config.toml
n_layer = 14
d_model = 128
n_head = 2
n_kv_head = 2
head_dim = 64
d_mlp = 320
vocab_size = 8192
activation = "swiglu"
norm = "rmsnorm"
norm_place = "pre"
norm_eps = 1e-06
positions = "rope"
rope_base = 10000.0
rope_fraction = 1.0
qk_norm = false
attn_scale = 0.125
bias = "none"
tie_embeddings = false
parallel_block = false
init = "uniform"
init_std_qkv = 0.0692
init_std_o = 0.0
init_std_up = 0.0692
init_std_down = 0.0
optimizer = "soap_variant"
lr = 0.00516
beta1 = 0.95
beta2 = 0.99
weight_decay = 0.037
lr_head = 0.00792
grad_clip = 1.0
warmup_steps = 200
schedule = "wsd"
decay_fraction = 0.894
decay_shape = "linear"
final_lr_fraction = 0.05
batch_tokens = [8192, 16384, 24576]
seq_len = 512
doc_mask = true
train_tokens = 90830000
steps = 6064
dataset = "wikipedia_en"
Each number is 128 + 24 x the weight over its row's rms, rounded and kept within 0 to 255. Layers, rows and columns count from 0. Numbers have three digits each. The size before them is the row's rms in percent of the matrix's.

# layer 11 attention key, 128x128, rms 0.169, rows 51-127, columns 0-127
095:163118137127109107140144160166110081098134139142118155127095129122100127137146103106118145101140104156111137148163115174113128129134159073148092132127110184174115186159129118087113093173062087156163106136165121129140120093098120119175126102124121104142116136131149132121130133121124136135110093116140137144112135102180116128101123127134134138076090115159149147133120127102146122156109
095:122085140125085154161123102101141125115117132093108118124127111183116084116124123162133123119114156099157178118140094103157129065181072143136144136107135126145168124166161150128131095123128137102145130142108169143106146135155111118121136146078138155135111079111144152138152130088104131114117124154094093104119160103115154148158119136168123121120139118138135155141099114129065105128140
102:147165081155122131184130087140101130143105128094155176152113119133099133152109133135146106085131159122135149099133112117126114118128049127084094103140080112130096123137115135114155177145097122126137166114121132125131160144147147140112131086071148159138169125123106149108148106119149129089106132147110094139112105101121117109117078140129156119124158122116141151158118112108097137148095
084:119108129110123149156129143126101153175103153139156168130099147124133070116095118118138118150141190133104121117178167141153125148135087104124107131108131125108110119156122141141104128151122100146130106166100084134115107110129074116104148118122157106121153164159133100145146148139149129075121129076169128111118176108165131155126156154087120114143116144146085108135114147124139145074151
076:168112128136129112128166130145175126125144155098079112122111127110119133101157169132149129095193124158118136137131145135103093151164146097174140133116138121109120147165135157138099138132173154100138159079121119183140134132122104148171178137135153110119169114123135088133158101148129110075153133121093135131120111154086156136114116124111067128103144092126123116115138128121142121153098
089:136155144112118113151111104146147130086152137124103161127092071129138123164094152130080158121155181091123111105127135133123127135161112125148143128159134134148104133130127164156111141128141118149103094170134095152104141128150144096105119131169130123108125125066146123103144138149120192125172129124079148115071181133101177113147122140126107115148156105107128139169120155115115117156123
087:175120113152082116093150112168126130150111146152144120119145172160137133133081112186146099132138132149097147085174127091116124114118093113166125128136088156126141119122118092053137150153133143113116178156075121127128133132179124096148152119108133128161141113151137160163084154145100132114103140112111108119115129153092140118130124136128152132126129118138124149155101102141126168136165
084:095152132107120117139105134147136156123147105147109098125146154070152150117157134090129158108080154123127102163125149125120106083143183099133089117152129106136088121125133128155104076101131144100122078133107089149126156138136130159158150144093172115149138141158065112109118129146145133124127131101125161161093131111152129126125170160115162131134112118161160135161132131147097127080124
086:121121152110146149147149144158149118134171151112130107138172148113141108121119111119119094109146131120163163126149151120103182137114157086085139130158076107143123149186127104140114163142126109126141124081194121139118131125161115094126107150130091159131118109097189144100101113121156169124111156131159117119129106163131094150118111135143136135172137121110112130114095141109104182152150
079:122131149165087119102163116132098113104124142155118134159146130080124125112131105143131119117165138159151128109110134153094148119127137170149164144080098133140152095095136151155131141147127151086132085132149141101143179103121146142150114111142116075134102118117156104125141144138156129077116086128106111148105129074137132149153127160140094151140139137135106162141191118156134058145131
090:143116135140129120114136115164127162122177143124141145110068116142117085119168146123206124137136123154149137114103102147136130127155114106112075163152134152129121107158123148118151185107118143091142149174097117153173139122122096160147132151146133122123114139177121141139145103150116149153138123109113102129099090119179119124130135154150133116162123147193152107127111181141121147133108
087:155095145147122147144168087163095107118100131135111101152109113108091134145183133121145160115146102118128121119152106135147158131109067108112107139144126114105133112091140115127137115116110110119159109113135107089147120168134109075138140128141144112130170123133097089165065092118088133107116112078132114136159130119084177118138146126129114158114159157135117101129082138145085091125139
088:180136117155149112100137135113132163157147111092082114068112114115104103127104125112136139105172148139143113119124144141103146139164107126108131099116094116133142161133143116130142154108122119171115132116119194086141092131076128118129167133139121106111124121089143084178115086149091094127118173149165110077093120101124083154134147122120124139114129119136131140126139122151086144164140
027:112146127114106113159119151081123141170113119158134110132126117141170146148132104156128121124134160193130084186113099113137118116106125153150154118128105114111144149106129120135153131106151131167127116139166138133111124080145087118072102117151143128137154151136089151113134113174141123138120090127096095165147124130154174116101132127103117082141120120121078151120087167119070151108111
030:153198129101112133121110096114128149139144155112165129095122152088115140133119145143133119137109161143159130142107131141131099132119109168114104122091113101094090143105123132114087145137130149126153093122153160122156130085145161159103128192124136119108149151141160127149126107148134158130117106149153093137142174171111105135146145154110186100099110151094099131097133065104136103147117
032:114098104122111067145137117156130137080115094111148151136086146127168114149095206121144121133107104122119152147150133157153126161148095114168137151156145125162102105134156116110130120144154154099110156136127149113100130123109127133132153135098147136143130131151111133105146109088149129113102181125122105158145104064123084131138101101111107117106132105123098083114136090095087159137134
040:127112114184120126134149125116119147117152136182117116126148106117149099123106127112133085129076122146138121147126106136115155155114128153101157102081131100131123105169133149128156085133149135162081151174177107115154140147094096137122137132141147119158151138065170103094124083130165118107130081158137138145142143160086154110137127135135118111164129164100119145167132144095121148124155
033:137121150114103112127140125136099144143156116080101122120094106135113157117113122137122142076113086130142135103090108139126122134139102103104063115163144148111073103134149125183118144111168105129160137097045149098117165135119149090143162132122130124145080121134131161158133158137157117150112137144135165133145102136125144128105114143123116120126151179134152105130180134135177141129147
040:119099152162143127072151130115154111124130123090101136100141135118151119111115145114166076129142185120150125135147121079108125133083122147102081125114137123148114135143160147103083102142128080150158095150108152118094156140130149163140141117125099104138127104119091156158127157128121133130112140177194134143127140113094153137143105100123155136136143194105100136100144133124129138081131
037:119108138123139133095127119115095078158112123101097113126148097147099148114141098116105139135149108098158111123095165133132121119140130105131099134163176101144099139098131149142143093187149133130121123129120124143084086104176146121117117134118127100096098110135091138162137161108140163133107157120117108151126125090131136159123171179113132123129190096121149169110115109159190108130092
037:122134121139108123148093133106121120103138082145159104146126134129116159129154119149132181142143141131141124107120118130130172076132116102151199130125091130118145112097112116087151113112135134155099112143115131126095109123154092168154092104110124169116102139164153097099121125132127180127094155111095129119104119112126104075096146168143139125121096111097180116164142127139102078167140
037:125118145118146142112144098117114102146093167157095115112141095139134097113172118156098123109097078091108100150124109153123074114118153133122115150096149111132143147119155120107122122141185127121112136142128113138078108125151112085135124160103078104145126109125104145115129176083149138117137102124132160099095183122140196142132139134097160132122096140163134106131157127129125072126142
039:127126093112159159171097120141116147161110129101093126152111113101146119181139118145105098116161107166126150107117119178153105137118115073143113123123145127119142106139119181122111178197124146072151098101159120105150129146136131126145086138183110129154114154125143156101114129135130109157115115152121142154148110150156094167111130122158117136121160121113104139159113097129142153160104
041:126131142095118080120154137128101137126146112105136088132110138094148129150151104114114109127105173117137112133082095139116107152112133117065115112094129124186146164140159097153135129084126153123143137186115143159143103124111148134144114145122130083124064090158139148123129177124134142145138120109092143107111152171131129171126107106141134159117089115133150156163147127112178105150144
052:120104158153138122079130137075123129123086096146118110130116128149121126082141108138096186150127107084134118156119139144104137105128130118136110131120104149128100161120130120061166143128161137145133107145082090159094139105100146140098120167117134120096120143154119089121116142139143172141134155148147151087113115097157129107131162143095179117113155134108169082109106093122157110115146
049:131107101151174131120083117093143154117112124111126107138114120104154112097164086117132149167135102121131099123149126159145140116151160059147145114121118122123115141093126130088144152171134138102121108147132064160107144140134146151106108099145143115105138154125112136099105163136161111110076151150156149106096122090126111105102118155140128098066116152099110082110119116101141142133170
050:137137094155138158141091141104138164112124109108134109140135097152134115124128126113109150161118135185129141085144109126126092097135145135156151117109122136092125112126120099140099159125119098133127104043100105090139097140153111176109121128141161159072130149117136147116112080123113107126104147123159122173131101151093067099108118171131120102116159153166116146129096126096114140126133
082:099137092123181140100100149123154112123118139157147110128130150092119120144079129152127152173117130129127112080168104138169140132144139093118109101103129142129132102109144097153108152132143107104173119138106123152123148130120138136099099091144150120146128154110098180137125123111115128123083103158165140163117115132147146107152112159181093138079115161163098058112161138112104142147140
083:145085157121123110116123111118154097152097130136147122108140156144112139117120144122125127117118126081135166179116163135123172174113084095112079146178124155152110148117129192134150118171137171115111154161145142135131152125131162067117155111102099100126141128126126119143109167106139136139121121142101125098114147133172123156109144114121147123193122119096136102115159109155168136097133
079:113127172154145146085095157104113132097094125154145126131119105140089153095105122149139164164126128145131051135153134117148094092113134183176121108146102146092110137144127075120099118122121124140143115140102119120151132134102097141144114136087162129122115120117134109132150098131153126102084145160154151112137086109109172123153146151081131165070127114130117142121124133139094120136163
165:083158088134169150123126134149156125114129131144161129131126119093119120143088127147139143164124140141127106053159100122162123121144146134118127106070130132125135105119136072159110130104136097128172123127105115135119130131098119158105101127133166144149136135121098183128142112134111125116104109144163126161126110131107158105154099167173099134063122133177094101117143146103081136160139
111:142143164115146093156084130130152082152081142164163138127133164185117111134113160127128169137104100106149187155117143147137151164113102087118083136141119155146117138142126155116149137148156134094127133141160102154103148112102137106085164078111122107129126191131110136146097155094152110137114123154114120124114137107180106119122142131134126120128116113111129075115156115132138147092121
142:132122145138113124133169160135146131106167118134121135154095114162094089108127145113115106140139134106189162106134147121128072087122142132159155135125148111130137152140152134155148133101123115109119065072152172164114119088164119147128123081136130122138100188107148111143146122119116092130151144078158124123155132121127144110105137178177146136118156106132094155148127168143111115133111
139:138110141101120118127115148139122121102114123077114097129093125122115127139131131105177131135121150127095046142116152146128137119112123117123142099116135104166127135119149128111131180127069095117140157096095145208111127175137163155122129123154088102137131117154095128138140147126138116153138179123130117155086130103148113152163115143145111112076144130113151094145124118142156104112183
153:095100107133100107129132090097148102113127106104106146111138154084127125152131138126134115145113144136154145145155123184127099156129112095122142151100119135138159135120121138113130105099166153148119120094116160134126093160146197141081118123157129129096150116143097129112157130078107117141106119120169106156086184147150091129102099098158177092167125098157086124121118131133109139113102
158:152131151137124100141126114145127110133113096125100101152090094139168142168174129150091137141146158129156142114130109126148173101109102106090159095105106162130126110087162143124162119143085159121152155097146159146091150112102113156136144160099103104141126148110154132138143159091127099148138094107074160105137096131113129108119115137144095107142145137180122114145148113100159096089097
147:135082128116131153098087140136171137114165147144164137154154115111065166112132136107132121133141125137098139157124085164157110096134108129157123119146104125123103147094104151139130124120126174141166153160198128130149134129105156104136115136158113137132136146133159119142141117117135121157113154120114154189103088104161160121147152116144125084137140149120099182118186129143133114085131
148:148135147154171152107139094151178140126146135113158111123094109085153140127144113122122165123128160145083157157115092156137151130127158136092133144157122100079149133131196126115155075139126119146103143148146133174143154091127131105115126140138167098078124127113111120165104121124095122137137162144121148162131130115109125133107119102132123114123122184125118174160131118145124131201106
156:170098135157124101122128157127169163134117120122116171162158134141066146140146186090119124172124127105101093094129110116091105128123115176103151130148113178143136123171148130161126176119134124157102136128117113129144125123133121095100116151137126119138136131123134137107124089088117113107133075124117097139170122169112101141127100149134136087146114157184155104164108130116157111155129
159:102094144139165089097111113109095155110119133129172107123111138151104105133156155137140171151134148116140117160152134139129092114155119101108113136127099104089157097107122182132135097104090136160152113101130139112137078142121100176159076117113113134149152104115152146132125114156117117098117154172119105078142118127113090156117120048146133159140101129156124119137169127122130136144119
161:147134108097123141116158121131145119122127115135117162158148136150170150111117149160133165134115110124127133166164134132135123157143148150123132156115109121123104081093157124152148127113108099131147125131087094115145075155093110114142159120079119123110150142070126120114158139147111060151130127119113167174125102152155160172108097170129133134174122134101125121089140082134177156097123
159:127095101180118160144130126125158102141145106156110121143106154129151160090183122133103135165164158124153129140118115153091122152118101132120126119101123117138135133102141151112113156088128110149129145159152115110123097142122095123102101127151131144119100150081157147087136123160209137125131133154129134179152118079116088123118129142090136131068126110110116110104089154110147163149157
160:131096116127121133096091072124083143102103083128117124103183153149119080091122139100127147092155118135103117119129136137145123137141130137160119131122113136105157140136131082125116124128150140155176079123120139135077154120127125117163126173163110143168144129107104116137099108145139129150170098120059172118163157093131118104093134106101102084124141124116114139123126137153151112165137
154:095108145137128076105150090072113124127127127127080109149131154125076126135129118145070097160156101109129145153169179143137193111130189134119127161110116116130099090117107145150106138142128126101119153144139117134139158099120162128095146117125087098142168096115148112101105122110128136187159136135141181144112126151126162125128102102133142138103153140132101144133118140119131133152124
163:132118128098141143116120108150126094105130113163140135152049123139120147154099140101101122125131143124117090107145080100099144140104189140155123172104149160146128133119086124098138096147161139119173086114157134124159134136126160127153127100129100130139163138130169119139183090117153087135141136128115115128120093115143069123108107120102127131152089156129171139100136135154147131149161
036:142115102135113098138150139119111146152137097163136154102114109106138082110128072093098118112128127124125086154124127167132124129088116164122094136151143136187091139162111144168162093135094095117173163097125102131136116170124145093134074119158148110139123092116128141120124113155160091137135110120167133120133142143128175160112115094121139154098097104162131145151120118128119176142160
033:141154158115127089110173127163149121110143151106147127131171144117169149186140142125105126121165171129161156124121145136135136119117111117112165143143108113152122137115151170078136124134186171121089144133153133099148113098093162142141143128116166151133148152140139115085075104117124102180113151118114065136139157124119121167107146147129126134100162134108116154131104138124105159092118
035:098130094127133103097115116134118121127118127136153103148125107114144167133134179138136178127122102118123126078145089105114170131130116129163165144130145144095144157102134140094124106108145158126108113186107079101063119082128124139100149159113137148088155102155153116076147126145143178139124120149136112133078126096151123144127155166130111152128094116110081097114155109126108136137114
035:136120151171128146160100160149104121104145120145145104153142121130164148169162094131115089087149128129092117125108116137145152129114127078124090136138101134095160105105132130184094150137183157140144110091105129130088112141144131159121116160167117127108107116118138125173154169145180124110155115103145146091150128127150156108125115118124101154146117168112129107146137169093143113173096
037:169144164126123114082127132160154135106131150153140122112135133119143102095089150137166136115135155109190120156146132116109145139152091125138095084130141149155107093149167095091134171176132139142117128142165131110132147126132153146134152120115132104141136151144134140124070101123100103103142146168146132125096142155097128088127135094107134065131087163121113126152089169093121160121118
039:152175124155139071080155143130153126137127141154138170094139143123123077135070141125154105111116131128141156127130140065134185134157105147116109119134095121154133115141169111111102140136123116098104116133140106129156144096155165115156164119100129163137150112152134128132108103112102130145115130193115115168125115138119114149130129121130133066116103139113076137166163125113106152106104
041:121088139103134136132156108099151118129116094096113167122128141105103129119126155109138150115124129173105160110141106159164145115132170187129164137135114110112117140111152127094124091107101126123138128180101142142096160068115150116147124151133131156165145119123116150080154093136108190117139129093121154130136128091170126139174124137096105131130163108139155140129117136074097087108108
038:123067159162122117115130119068115131145121118145129102135134110137146133111159118137120125121155079130083082127147116146153115104100155138143101156126157106106117151131127140127157118151145147135125122145119076152123109167168100089117088144137111144125090123110138120129126161148125165117115097109106132077117177117134138128134106189092140172116130086146145141123126130150120063152174
035:145125114166108116068119136137198097124155141131103143114108129111105101103127186118118109111138140115134108133178133096148154136128102213116078110120111123133138113115155127117078137128147117112136116112154161170134156122168117105155123134128136136152139100122080111130150084125116145142150150108106135119136113139094149132102098107094142118123087123113093171113142129115097143090109
032:147110155181109115097140138101111141126149138137152108129122138117129114118151076109112153133126126115084104069116099119151160111126181137076126121095098111124127124160103135120132107122179146160160141147109104142149128118069098138125122197112156144120103143116113145143116143133142168124138154132152149112110097102158151137133130143141117103092128132135179110130104110142127093133203
038:106115157108099135124169150118141078141150146101132131095162145150134110120125186105159113090150165126127126148159102100103134183107120185119126123098140173160176129173113136126102096152140114119131134122103144117107101147144149106171124140125094086121085119117122147131139138126118144093149127112129121135090140137074129151142110110134165147160099080170123153116147109114100106118128
044:133134169125123086168127110117083169142135163146133134136098115109086098136137110127125170144144084118111105151095106133117125110098156178092135175113131108141133149138167152094116120052139140138129144159141111165098149119109107093150143150136114154123150118140144090122139112094143102139169151133121157096132106088160155144172144109128169135131134138112144145139125148136103091110092
053:123134177126141085102156114126117079134104121155136107147111131113114131112145110146110159105129106078131129176106115143115147152129107113093089133124128135143102156126143155085140118112154153117126125173116121181125153111092139074141157168139099089133110116142129116125123181108150154140153117155111174087108146131175154149141149098131165173122106130109157097118156110142160090134129
060:139108126148165097124088116082135141134084133119117108135110118113145100098188095137127163175117086118116089167125106157128128115129148113144146125122089139138117146110148125069165156140139163124129119138130061180079155116123128123093143107125132134106132154120110109113120151141159107115092181142152151093106127078113122106103132125102135132100115145102115076131124110118127124120159
064:141147151130122142089141147120105133115138132136074084156119131106087143142162074127124106096129144127122092152131151154145107106145096156140145126136124121129100111159178089083085098138115100132128115144115112140142122140100100104173136145120121118122106066144147098142124126110142135126164136152115157117136106119133142114146131057093145168104131158137196175146119112114147108153141
079:109165135127114159111124156136114107109153120173116153156138128131115149143124132149109125077132157162145130111167126128142117116157099102153100115130134145074135122173118063164091114118142108148126117093130148079155099154144110146150120128113156133146114075126143129149126112105123106143151104135106135196132132138142129090156117093155143142088129115170197167112127162112118137146132
082:120171075103112121118120123171090113137163149126117156164140101102143135157131138121109121089129109145122166094126109154152147155170129066114149111139136096146144088127116135145137136120144083115135140107164096112108140137140087147141096102120133137161113132114104150119104126118129123134148091089093117170139157147139126153155114147161074095115106122161182094131159135084130130163139
066:150118118148118149098127165157124145123142166143103128132132127133084112123130099109142092137134144139135101150139143131146110111089124202168120121139146078112104083133166102127104080141106086121143093186136117146145132110103062130173127150110139131154088132111138122152134094127139149133136116158125135098164086098100172138141154100110135148117127129111129187120147142131111113138155
143:140166138113102138105137140120098135082173130132084147167125132117104133147136100140121100078138153147138092141142136140131089121143119130160124110129131112110130109170144090126101118106136104147132107117120118109145115147147105143188141134113122131123102066130152098133133107109113110138178132116093153163144131132119127107155122070130149162108117136147205203130094139103110116159130
137:107145129134147104099116142074075148094142114135190148157138132152112162111112138166100155107114138126131150084120077116131139114156114101111138117155108133106114125114104115115129173092153127123122132103140117110126137100130130161112110121132166136120153160108151135098125129153161140120117147078136151120132178136173150127167152185144134117092109168138164071141139114148099100122157
158:135125164143147136119112130128183169076124066089182128093154164136176132109148132122165145126138152137134112150140130137127168147137118118126144118085136160105117157134111120149146103126117146131103154092122111110124092119099165123084120166122165143120139146132151102113109130150088137099157096116146123123123123137140123082136100117149176166154140161100142164100102128127081099112149
157:114111153123117130099085127120073123116109119133153194145086122131138131122136178137105119120148122143091126135140087155127149138105094098120119117091124110080122109167107148148111082158180119138129132143100132149113138136125091150123147117111160068120117130143122112147150135104154120165118134156131139110134127147144181139155097146135149122105131075111116146136072131167180097111148
151:116095132182080120111156135161099170127145106140128104121121124151098148143145067149138171104106129136145113101130136113145151141117085127154095146136149101129106110165126102095143077131114085118117114145101153141153096135111147152108116122123098152101156169092118105104137109098122146178147093090094082162121123138137134107147144134134166087125144123125140100119171135134123135107167
157:140121142111117101137085117117133076101108101136097167136138152183137173136117134113139120160109160158129135144125131152144178161124172162140172124157145118112137102122142107113121118109061134153116144095158133104171144118138128163144159174131152113134115130092120105142135169140142153161113123136088080113155185128133132104142178136129134135132111114150136165129133126130097102145164
158:124159183163187151143153128133121129096128135117070141113127149108113117114132101126142132157171129146143180115130079129159114148122075159124130136099137147136148108134123150141123122087118140117088111126171137104166132135187182098157115126123154144165148144138104122079126120111103144117119198111072138168111107165129129120147140133097121127127135120130126089130122127135124128134134
162:097115160160113157129107195141108124140114125146132137132157115104124136123092124131088141125147146167143162128104153133130112108106148141094139123160130151115112137096130137130126111157161152145130133146113126186123093199155105138149139133146148145162168081096100129054138145159126103173138116133141150083124112108173108129120129147131120124122131154163123156122075111112086116114136
154:125104096150107127127089122138113154134157167151169072104094118130124122144158172127120111107128103131156123122104123118123092140141143136121137139166121141142088140140161109138052138161126131148106143087104103144148112136119129088126106139111183131128163137101125134131102139067134146167155165122091122115122129158098159091135130156116154152141113115126060149111163129113127165144112
158:125141165118108127095096174130114129091106127119126117140172138161136164154128093105128110107125123103164132130130098137114122142141162103123103186102125142175116078146142128132103147152144110143092158140168167122150133111096081113120123133175131171068130120112083115158150131172134082127132113163132140142158132118098119170159145119142140104127129114141087114156117155152118098107127
161:136165116129128141146129095123140199140113164135127121141119145156103179147128132099117140149121161153097152131104121143096136111141145133112138144128107126091147116169145088156111087152116130106091092144164187137107097145159099069126159163101107134117161118156139134163087139144116141123127133108135140134076139176127070115150114123115104167126103103112112119113117107111135140111158
158:134097147101110147102138131121137128130107127153156130122127114153109140130112144164120103120155145144117121165129110152151134146088192142077090129110164134078136131109141135126072169138106126106130114127096102119117134101122127101151071138119126145169120135103085096107123145100090110107112130123140070166097114133085091136121133146155090131126186103118171147151131107134157097114108
155:145113094164175137080110161131099092136135136137102113122123204156124140134093143132110118124155135144109124098129135091112130111155142127109130136118113107145095119127145144160166110124097131100153175113141145145163132147095113149140109126118167138133125106134117099120115138058145141091169121122149161155143191115111118139140113108151092137184129085096179128128141148142104127133111
158:102131106156138112108151113135148124146096129095159165138103110162167134129129098073133143128165131068138135106145147118142124169139108129110127113117156090118142132088151161142100146109149105126112171121109137148093157123165140109130125106132104149161137125136114123174139139087152135164148121107108115112155143125126085140142109134103103160097090176153116135140157085177078173136111